{
  "num_hidden_layers": 21,
  "num_attention_heads": 2,
  "num_key_value_heads": 2,
  "head_dim": 128,
  "intermediate_size": 896,
  "vocab_size": 2048,
  "norm_place": "pre",
  "norm_eps": 1e-05,
  "bias": "none",
  "init_std_up": 0.0329,
  "optimizer": "muon",
  "batch_tokens": [32768, 65536, 131072],
  "max_steps": 7316
}
Each number is 128 + 24 x the weight over its row's rms, rounded and kept within 0 to 255. Layers, rows and columns count from 0. Numbers have three digits each. The size before them is the row's rms in percent of the matrix's.

# layer 5 attention key, 256x256, rms 0.0626, rows 0-255, columns 128-159
116:121105168128101135103140150139121124149180140093146164127110150131132098147113161120131135084130
112:134131117138120132130152065113059120127154127130144125162129119145141152126108131182104174157123
116:111079114116096103129113120096115143136130086152144128123131123118120114111150192133182116126134
107:128161119129150142109085157152135051136127114129104140144145106168069135109113123114166144120128
107:163087102156128147123144130165144157157073109148076083128123106121183124116102143127134131108122
111:138161119143118125118065128114121116098113153171145101115127094147127153120108125135133163144151
109:148188073144085121156129178142136109097157086127110125120135104072147089155167139109105100149125
109:191177124123130160149141147115123155124140136137140086096163144138106112108147145135097176090162
116:129120133096111110142117121111143114149143162148084124081159131137134122070159167118102154106120
106:063154149092182083108131131142121135124106107105104114092117114088161091137088132127154110145115
109:098116123138097097101152166195148117166125111134107116146137129140110146112121128134103097140162
105:119110104165132111098123064147107151133143130137092110157104159106104091150125118097150110103109
120:124131124144122148119120074136133153100092131101110144156136122151089137113087150124090189121139
111:092089082096178130120159073141118119157119113136132115125123130161163110094135165112090118081118
120:108135133116156170119118120116163110137126129136121132107117161145162111138151169107115145135147
108:142124127109135147141102154116140096092099154108127172099099130095091157125080135103112104077096
113:120087114149164106096125133130155122113114107144145104147155097109143121153110126145092156129129
111:126127094135135163126137156152177131145120155147111091177138109105125166142103099160112106119165
107:083136138137138104129117134123112114164143157158137144117099149100159112132140109139109120125112
121:147131151150107152119075132150095116131168127134140103109130106140122072149143167134160187139114
106:136129134104098119119098061129110160133133118132178141129106179148114099103144107127152160112161
122:136118113161118119163144091170135146124122114095150121140116111127105130122128101134181163143130
111:132138098110120098139111110130168114151123123132118148126124140131105133118160102111152135130095
124:167163095130145110107174109133111142133131144157120101128138120136086153106115116148107104107159
112:157081114086115121084153119153139157156110135121130123096136115111160078158145082083141125130150
112:135121139122161123102127127118137154145143122139137107104143130159135136115110160116115105166132
118:101120122138125140093100132113147088083157137111118112144147076163148144144131155180131132144128
114:106125110077096078127095172134110110115144143091156149121111093114162153169128098137109099144144
116:146146140122125125133193126145127109133118130123142148136107175105112173151137167129124125132149
114:178146149063088157113179105172103132122178150113105100121150131138143136075125091145147145107136
112:123103152103093123140099147127124146131168120118120114140112178133107133163128142109138114143177
121:123111141128104110111133176154087142103116114161094133180104157144161100118151161128151128100113
113:110135149140141127162119096134126120148125114099107120174120108118095134121144074161115148152101
120:128079076135137146086062114105137066116151146091157140142110151114143140139121084107133135167149
107:090097113148122155145158128134105147132156149141149097098121071123154123102093129112146150126167
107:150143133124042142144141187139098137165116143128163129137169137114135140170160130110088111085162
117:130116116154096151129161163137153162133146115085146117157132104142143117108127121130105132160114
110:157146119138087126133122148102094099119134105121078129109118149102151114096118133151125154121151
111:134139161139101113213118137067147165144134140143118135112150092162140170123104086138145138085108
109:156142099131138114144153106158071128128113127134131147134155115112101133167117132090103150102128
110:122127159136135146111132139152121145121133092139163138132132171101098128062124137115118171158102
117:130098128169127121092170099158150134113165127076160140115107106108119159119124127132139132149098
108:156147143153123102161131143130185153097135114135120162116098120124142129154127116161106081113170
112:160158142115100102098161123126141132146142118123161137165126134136150113092107138096138124145138
105:122129116107131147157128122128084157133100116154153113123117078161126115114139149131122159110147
105:125136128110148118159143131129147133136180140131123112126100129145109135153114134131144173064111
107:118136149117093155116138144115119095123082129109104166155113120127161137069130112146127133115148
113:198102141112063127140148112129112130108123078119120121118098171129130101144126075145149142098125
112:110127102155070110100129135149102170144143151153132129145127169119132173082116089133146145139099
109:128123177128139096105098112137137180112120145089100117137138118099157135142153057120134119115150
111:132157112057101148103136139102138135093160138098127098133122131122152134139097109154152122120151
105:134087108145172150148152128121135133137110145131139094136106130146143154165171131109126121103160
118:111178117133092090116129118154131146141135124129118121098139104089177158141135085110133109127117
099:127118104134108077152146149105124151094137136144120108109107123144139088127151162096122103144161
102:133142151108158144128121116154129098129144143167125115139113145104135111157122129156130106151137
108:160110163137146123111124130115146104184136113100158118095124162135112110122113180120146169115127
105:175126128114143147206089143102107074144114128130152130120096103155099126142144154158132120102102
112:094123094115114112142126156139084181118116172131132116071095122155144158136123084075113145126144
118:118144164104179167109136119158100113131080118109120146112194123098154099098112099166165137117118
106:098100150116120156128105115123135125144121146109102111107099136149137119103149113130136145125099
101:140109137101116081133130115138111101121125100133147094135156102118110142122100110149124121098177
118:117143102125116111110116144126118183097148131114133099121102104125139059127126140108146156137136
111:129100130112129159115143150097117142096102131156130098112166150110126123128130140129138141142122
110:124113126120110128119204144096114133111121145170077104174160109115131116154134135176117082147205
111:134120114137101169133115176178129107129127182108178141130143093149104161101086175104171107107101
111:144106142112144134128126161137095156143156095146106158120122127144140144164138109156111143144123
117:145137123111098144124150108133152085203125112142116152126122149142123103110125155101151144085155
106:133106174156112141139166113187120139149144134132136132120122128089133136119139128091099159136143
108:130149146132081111161109121161154162089097108098119139077140086135103104151161120154138093142113
117:113139088102104136066122089145099111083199088111139158133122121156123138132105140065172123121110
111:092133147118112142141110122122149120126125132082144129127111129083140164127113152139118118147181
108:116128122122172156123115118136121129109097189156138080120109137102104107110131148131100115142100
109:130132128109146135084120131157116130141126120121126122140142167146125101092101102139111138120136
101:127110097152079140142151144141104128088177124168105130182136141126156130105140155128110119116108
107:133114170061121146109155144108181131074117132146105139135120179140155097120154094100111120103117
107:162122097138146118110150124136097103107144139148070154186116117123127127154141111145117098198150
109:142135153140088140078144137131154122114156098102121118149107107115162101152129085117115118179131
119:126099155089092112142120117145106147124143139137120100150132147111122153117142129141138079093105
111:107107161104087073149099141132098146097132159107090089108092113162121156141131173121115120140107
116:109141102095112084155118139120103144080130139096103122158139106153165125121163150141133104119150
110:134113110137113119109116111127135098146099134134099105102117108141111151103103108133158101124174
108:136152127158155156131114110085113123083111111156124163123159124129101166130142143091103115136167
112:117169135125134099144120145102114089098132129097125136139158145171117108159101141081099114121137
109:114116108116133113134146092152132133132120095150067115142100129132093108148082091118179140111112
104:142104161121132110093162132147123136108078106135120138088121150165112131131142106172140119081078
109:136123113102107138127118109113136152115087113158143145091077142142155116141107127137122138130133
100:135131133157141075152151127092138123114138138125130120127152118107116151101140071095168158141131
105:162136123105127152131147102156162115141149123136077103165091118123074131086123132149135097136127
105:125164162118139135165103135123122101095112127150165123152051118147133100111105174130107181128123
106:131116174130149119140151091130136150121151106137120160180146144124140145148132144159130104172120
109:096123147095136156155138149197122124139129135136127123116140130105164150165109139119119098089141
120:126155135127097151098129111178128148102150129145114107102137111138119122144139150130149123125095
110:142105094186117143130154129113097123125147113130119122107148129163107131151091207177135102140124
100:170096135108091129117131142125122093136128151138128124124151156143152143137143114125134164134086
117:120097115081120174142124170131140163128132107128053155147152142102123140105098148122146107132127
112:134122144096124140175107120123119146110123125086108164111110138178154149091119129130144160106105
110:111128149117132097114100142108109148104116147093125119158154165129123161153070099075126085114138
111:188132126105137160131134126129127164152100110121109137098147109189120119149115136148120100110133
117:120126098145129145149131162113111091115070188112112124125142126127170095142104093108115099123132
105:077119154153108136099136142161139130130137129110110132094077160137089129155129144148113081177083
111:156120131153133110112143104167138097139109098140109069171126159166130144144112087129131160112123
102:140159140112121155142099141097151116083153135139112133161149116103100151171160113112125072090112
114:088107158116105146132097139143160155139154112079130127145166176162150129175095101129100125111130
115:072123128112132118136150105132076140143154089165101149145125138134144099143162100160098133145130
113:103112099135124140167119133145155127126146110153165163172156118157113092131141134122125112141124
113:159150126141110096100155114139138124099115097114139122145152156196131127115119163161122161099132
113:179118088125132069124082172150161128130161147118139112137113134105124164126125136126128160114126
111:066115130136119129124117122128110092117128166089114152122164150144094123112137119140109094150172
119:143092086154163098125130118149140166103150109104171144180131113138125158138173182095122102153173
097:085137112104192093141145170124130132107110128089138109125113127115095166147151120131129088130135
114:147132121117103126109176113124121127181151084131161090142145121146157113121115177159118148150076
105:138140107099135175091124109131122126174107134124156137085136109170155120170136131111166114110130
106:157108138122113124124088071136145158128147141136134133132063115115103149129131145150147172147163
108:131148118102158141132127145166129110130095111142133161119103186124132141127138123105137133090179
107:162072142098145142091148085139128124135070162145119118095097136119103153132160107107119120155130
126:131107148138140124092134150068128126090132142070135133117146114164176144106103113124144121146177
112:130116142133126099148121140122129166164145105122111139153138120098145122108080108109107153141143
107:137092115109128127106132124100122107114140164148125084149155086147149139130170135132150146101136
109:112122142067104122120112083097119137146143151082162117161143147149150142125136082123169148113122
103:105134172142165110139135107115142154138132111142113120122164107113155151131135163131132124136109
103:114095108098161114160128140110116131148120143145092153121129136122131127121109125123150070132108
115:119130104174132164145093089147153111118102122104102136110168130125136143099097131163116146105121
109:113093153104116119121146075142125106105119116128128099111061156153119140106097100144137168127084
109:138133092134140118125131120131125165108109125133140103101114148142146158161103152163101134151111
115:107151150158150125192127119114150106134135162163124108102151142113091072143110146126097116122146
110:115115116123121160099136141153148129124114139119097136108120145145106153152122110144145094120104
126:142128108138127171151105162119130133145179138106126132151117127148089111127136102132116089121122
113:140124119111149178090147102120112130086088127145110167136149136119149108148168114090140136122113
088:122116084148122139108111153153162151097137114148127108132151144112160105082114107111135144134128
084:084137161122109092107101144132138149092132119140125173137137136141119083160138144106116102140133
096:117102102149132134068107161104151118190114097108138170092136120122115117118143086135148108134135
084:128114152175113120126142152139128156093115145094133157121121154138131110169099148130140142134110
103:118129107114105112095121155153114159145124160149121072089127170136096131126100127113096091099135
088:111121153137127135146092083106177138135101126115086091143096121147117108130096097116147145096130
090:138148080113210084107141139109159143160119127060108144100099141103143091163161130100125111102118
079:112155128162089172091128094144151102139171131147183120160123138120178133161125139119172137181137
083:107142110147112125100178162121110137135105140163147175124132121156140151138129120099175130104114
087:136144132087097129142187089136136127166170103091136165141139150131113173137171150124139184109135
081:094144142125084136144159113114163153146200138152105119092087111131128113131097115133127131130121
090:128100117102182164123073139132108150124123123137128081085126102133142112086121139091168111094092
088:147083141164110108114094110153121123138133134143159104171125115148129116125141158140128139111139
080:098129147125124090187081123158156174107140132114141124149134082122136170145139123117144118159090
091:115105208141123105118118158102102170119148102178125111148103108119126162137144142121141133155132
091:191147093185156156137113082127167113154120130122136131153098179116127101120137124110158122105180
091:113091148138149109121159125132076103154140122146095145162144161124108141110143125135105074143108
078:124140150142114139097153149098105125144093123129136167167090107177103132149144114154089149119160
096:113134088139097083145092179166157155089163167095154156152149101096134132094100119130145127121123
088:147118112130124105088128126151142137119114120150092097120173153163152176156142164118111131170108
089:095105120122112137132128146151137150159130068070137153118097077119141162066111132141161151146145
083:123119119132132171137150148178139182142153092117100141104148098083179146122121142158107154130141
087:123119122094104143129132129116145125117170104107150100091139101143116140130102146107177129112121
084:099096183113151109138093151107135104118138159104098167121145156109076142116114129135135113151157
091:112114141118147094111111126138118145097112133125115144159124137115094137170168172128112113142098
090:136154093104139134154150126137123151141149113127133125121134138093114189081128122142109108102130
080:106129145103163130186139087114126130138183139125136145144141132081162136107141146166130135156144
086:152135073131124132108133142158109119111141123111124112128122128145107118119141153123148091131144
094:117062118126167114154143096155131135087067192103134116105167076121079136161072121097112148125134
080:125112098139142071137131095120127131140129148106173125096158097116150165117139149170153143116110
099:071109136107088152118124149139094122143136176128100127115156163151126111143128119159119132138122
094:165137112149120141142142147120117140111114154105139186105104150151167141138117134131120124142138
092:147155120137154175144084125128123104133163115125119112119085126090120138171108143078102143136107
082:111119150116111095085156144125136164110114137129111126151115099137185099150153124134123124177084
094:129116150077134157106159099173102130136098106153133151140108099140151143144115110120171071123151
087:108141175131087121110139114141118142109118164107146130071126139153111156149124161123166128135120
085:082140130151127133160124136095072135145104134156123111131114123139146120110099113134114132158105
093:133104086179150135133141107138133145144107101128140180092111128104144116173123130145126106107178
093:141113141102149094134145146132141172090107077145153134065127115141103141127093117145136123104142
085:162112141117196157121165112137099125135095092131137114130141130123132119146135144127152148163127
091:143148089119158151154164107138107144102121065126156125092111112155136119131121106117153119107130
086:168129128117116115104147103113130069138165147131128132170156157140141081173135152149162136164137
086:135146084117142141155095119126135144130120156161131163119127157151174110124136122148134107135119
083:165136148126112133149123134122110115126144099092122135116145113156173187107149124126119100107134
081:123102113156141149111097117116167176105132108132109134104133173140161096154110096135108132161090
091:122053155141102133133121184139132115170105190130141134140109111166154156137122094134158180138095
077:115113122096147147122138094085078114142125092124159094111074130162107143182109118109138093162120
095:102132132117114174125187133134125112139123121127149108136168122120139185095122126131193149112200
089:124124162110150171143149103113123118161082122154128098130113126086143132147150107150109110139092
080:121158110094153164169152115145117151128099143172114109118125110117110108140145097133125144101135
090:123101098121086141119139090153160081169119114143106093100167125102181123192132121159105122125133
086:155135110114164191124108126101134129149106102125122117106152092089139090121113168095104136130120
088:125106172140099179127174142125158134177122078106164126137118157180128130087127070149164090107136
088:175118123126159149123107116156158112125154129111081132149129168109134114103090131089106093151122
093:114109136141158121154086121137150158122163106127120102117096118093154131085097144115145138161115
087:079120149182100089122143077126127125150112136152099115184121134164107095139110143136142152103134
085:123090127101155125133129127158139125122123160135074111119091148151063130139113068110153104148152
097:182092180113140146128125092126136104106122141140144130159115091123170111093131175149119119146080
086:126113120125125144139106156145110112114080101164103119148098096112104169151109141137082144131116
094:078132114178118139097126121101110146147140175133140191133130141139146107115160114120148120110156
090:110089130089136114106130142163110176150098119158123098118141152118151113120127153126125161135150
088:118121152153098083175108132117077123161135157107129122106148100170144107162139126127089168135118
087:145153101147122127149128115152129141125122108161093140178112082137124078137138109193092141162147
084:159116113112140157125146075176161127164132135128153153132139094145105102130174143132149106095130
077:167123150090109139110089137127150169110146118133116141117106139122161107139125105098134117113145
092:136170147123139095162146132119094102117173139142136148098127151155114113153136159089152124058115
085:121113125122117140120123123126160098091180143124129148066140159103099145111109140135118085151147
088:146117073097116141115128156145115122145111131124171135156158112136149121122112106106132127145093
083:140086118124139197095171166086149173150149108170142149076158145129141069181110149093129130098116
082:145142141118131121132140110142166107120128113111131108124107160150136165123135082135087116201122
086:172105101078145119138120127099122140175140112105130128140161118138154143115146129097155086111129
085:114089119140150101146116118132126166169134138092163115143105107093141142148100140113118143124134
089:126149149084097131137101145107119120112108134107141141112131131139148152145132116129140130099131
092:133140178131135111131128148082119123173142092138088117118125133128115114149127093097138118145138
086:094115149108134122128126087102114122129088126132148130082125114135138150124115126111127134127129
089:094176150110082099143107159145157138120160091156106122125110111107121133112126164115092136139162
087:093116160125141129103151118133121148187102144134135129122155124107135097146130134112106136103158
090:118087131133202143118096133174121117163129110113147107132153150126155137084159138127155168140127
097:170133093137133115142139165134129095113139109095100125121131131129124125158143114139147114090120
085:112143129112096134160123069099131108133130120149113130135084137145111152117166147145168125134141
080:114079144115111132110125154127091150148086132119111145116096126150067127147102152127096122080169
086:180136151106111140116139114135169127144102136115166147112148125096103129125084082153114163185121
079:093117118179126126157106121155129144153103112124103124131109131142170170081132098134138137113097
087:150103118103131136130177111092127125112157131122092129163159138118075166125129178144127168092112
084:114159168089104094127123150144084098114119153114143125137115123101071147086136124116130112145146
084:094117136127129110096108118132108152112111160121056189125098120103138114128145145137125119124151
086:160141164114114135138176126164141073140122138079120135122123108138131164125094127097184133163171
081:105127134156115128143126155091100142121123119126133150138124166115126140125070115121132163112170
085:121126108135120137128157150096134100060170136147167101134142114114146122094136123158111128150179
089:128113133131152144133117100105135142105117144091138146105136132097142097135099167139140145149120
094:141074124121105105116152128122133122111146124088114143138161138110119119139124158112113105108154
087:134146112154138134117096103109117125123152151119101168173158098124096133078150155072135146103126
095:126139094136123145165142166144128126088125099128124136100124102124156112069114139137079121115131
089:102191125101091148142098126113125098158114170149131123106075143096109097127116146114150132094157
083:135122119145125176121109152152130156098109113130140139133090102182138126149129142126090134147125
087:131122115132178113161152143126110179138092160062098127106153116101133083130114138113080181104109
086:146129190111125112186128183106095118107148123152122145107160128123128146136137098149121109143132
092:086044151127166119118123131160121119111086169134088122149145137161104087165100108113139104116132
083:143153130097112148125129112137127139158173071135082158134084150104124086137141154133138114133175
093:133108119129140142103166149109103092142094089142151172153170145128111078119116172134157124094094
083:140125136117149126155146103174140124172197078158135102131128150117105168084124122131123175101134
085:181093125132131104129110154086080093113129119112134137121131175165093112139140152178123125092068
090:098149083108153119152149121138169128119108144191123181123127096116090105094113074105128107144098
088:177133108155140135155137129109113127114089141125100191127194152169115118082144116137102093129092
083:096133084128093105147152086099124146105085123101171096123112146137106186115120121139133141093149
093:126143091071074112189130134115148144152112092107111113160161156163084145110098090150128091129129
094:159156136147136112084100153082143148138149136173147139101122124115090094074118136088139121158126
078:095131114131094104124116149149143174105124099137139136132148134145104109143146145092152152182141
088:117125170117145189114130146123138139110066092099109136115122107132120118144113117135117122136100
093:195144123133122103103137165112146160104141098122122160159171159138151112116094132092156125107103
094:093122105121124122083107159132128136097136109155143150125097158128131090116118183106110076107109
085:134121148117118119124098093145120139126162180124146132114147166125143155130138175174131175136106
081:139155133101122113155137169097165136113147129128113146172119132136129130126100130106106130122131
090:163172106114161128115127108145124126123136102149086150146070156104154120144110134111160142119125
090:097143122067156105129144136165163164108176117140115115143152139142102123129183146104113104130119
091:153126079109137136125151175105139111076130103140154169120107161131109120113122119156105112120121
093:102148125133120102164124120123123158118169157136162141101134154161129092127147126108120119151124
080:130137117097156105163137158118100138104140098145188120139147131122111140154087125153145161138116
096:166137140161111120148123150069119106102159124113147138138123103156127100137139137160107150141151
091:075147143122110147139144089139102115087120110134124175171147145116138163103084132126156079132136
089:078142124106118141142101146092148117152113111136120111138142188106155095085115150111135130099146
092:112122124138106111112081145118111155097109160114109117147137162109096124116090133065096119145151
089:150133133149092136159143086134106117118145115160140120136108163117109145167102142168153134142109
087:098082135130152140165116124151135152125098140124136141122147114156114134138129146120111100185102
084:102153145138129095160110140102137127193099117141121104145171113149100142119135127145071115124100
084:126114121169099109142151159108112072155130141110107159115091136177125126136144152086131109135131
087:106114136139129152125113120127140132152081135120148092152165170121153135141094089119137179127155
085:139140125118153124090100124130126117130155134165123089127138123155148114150127103151143171105148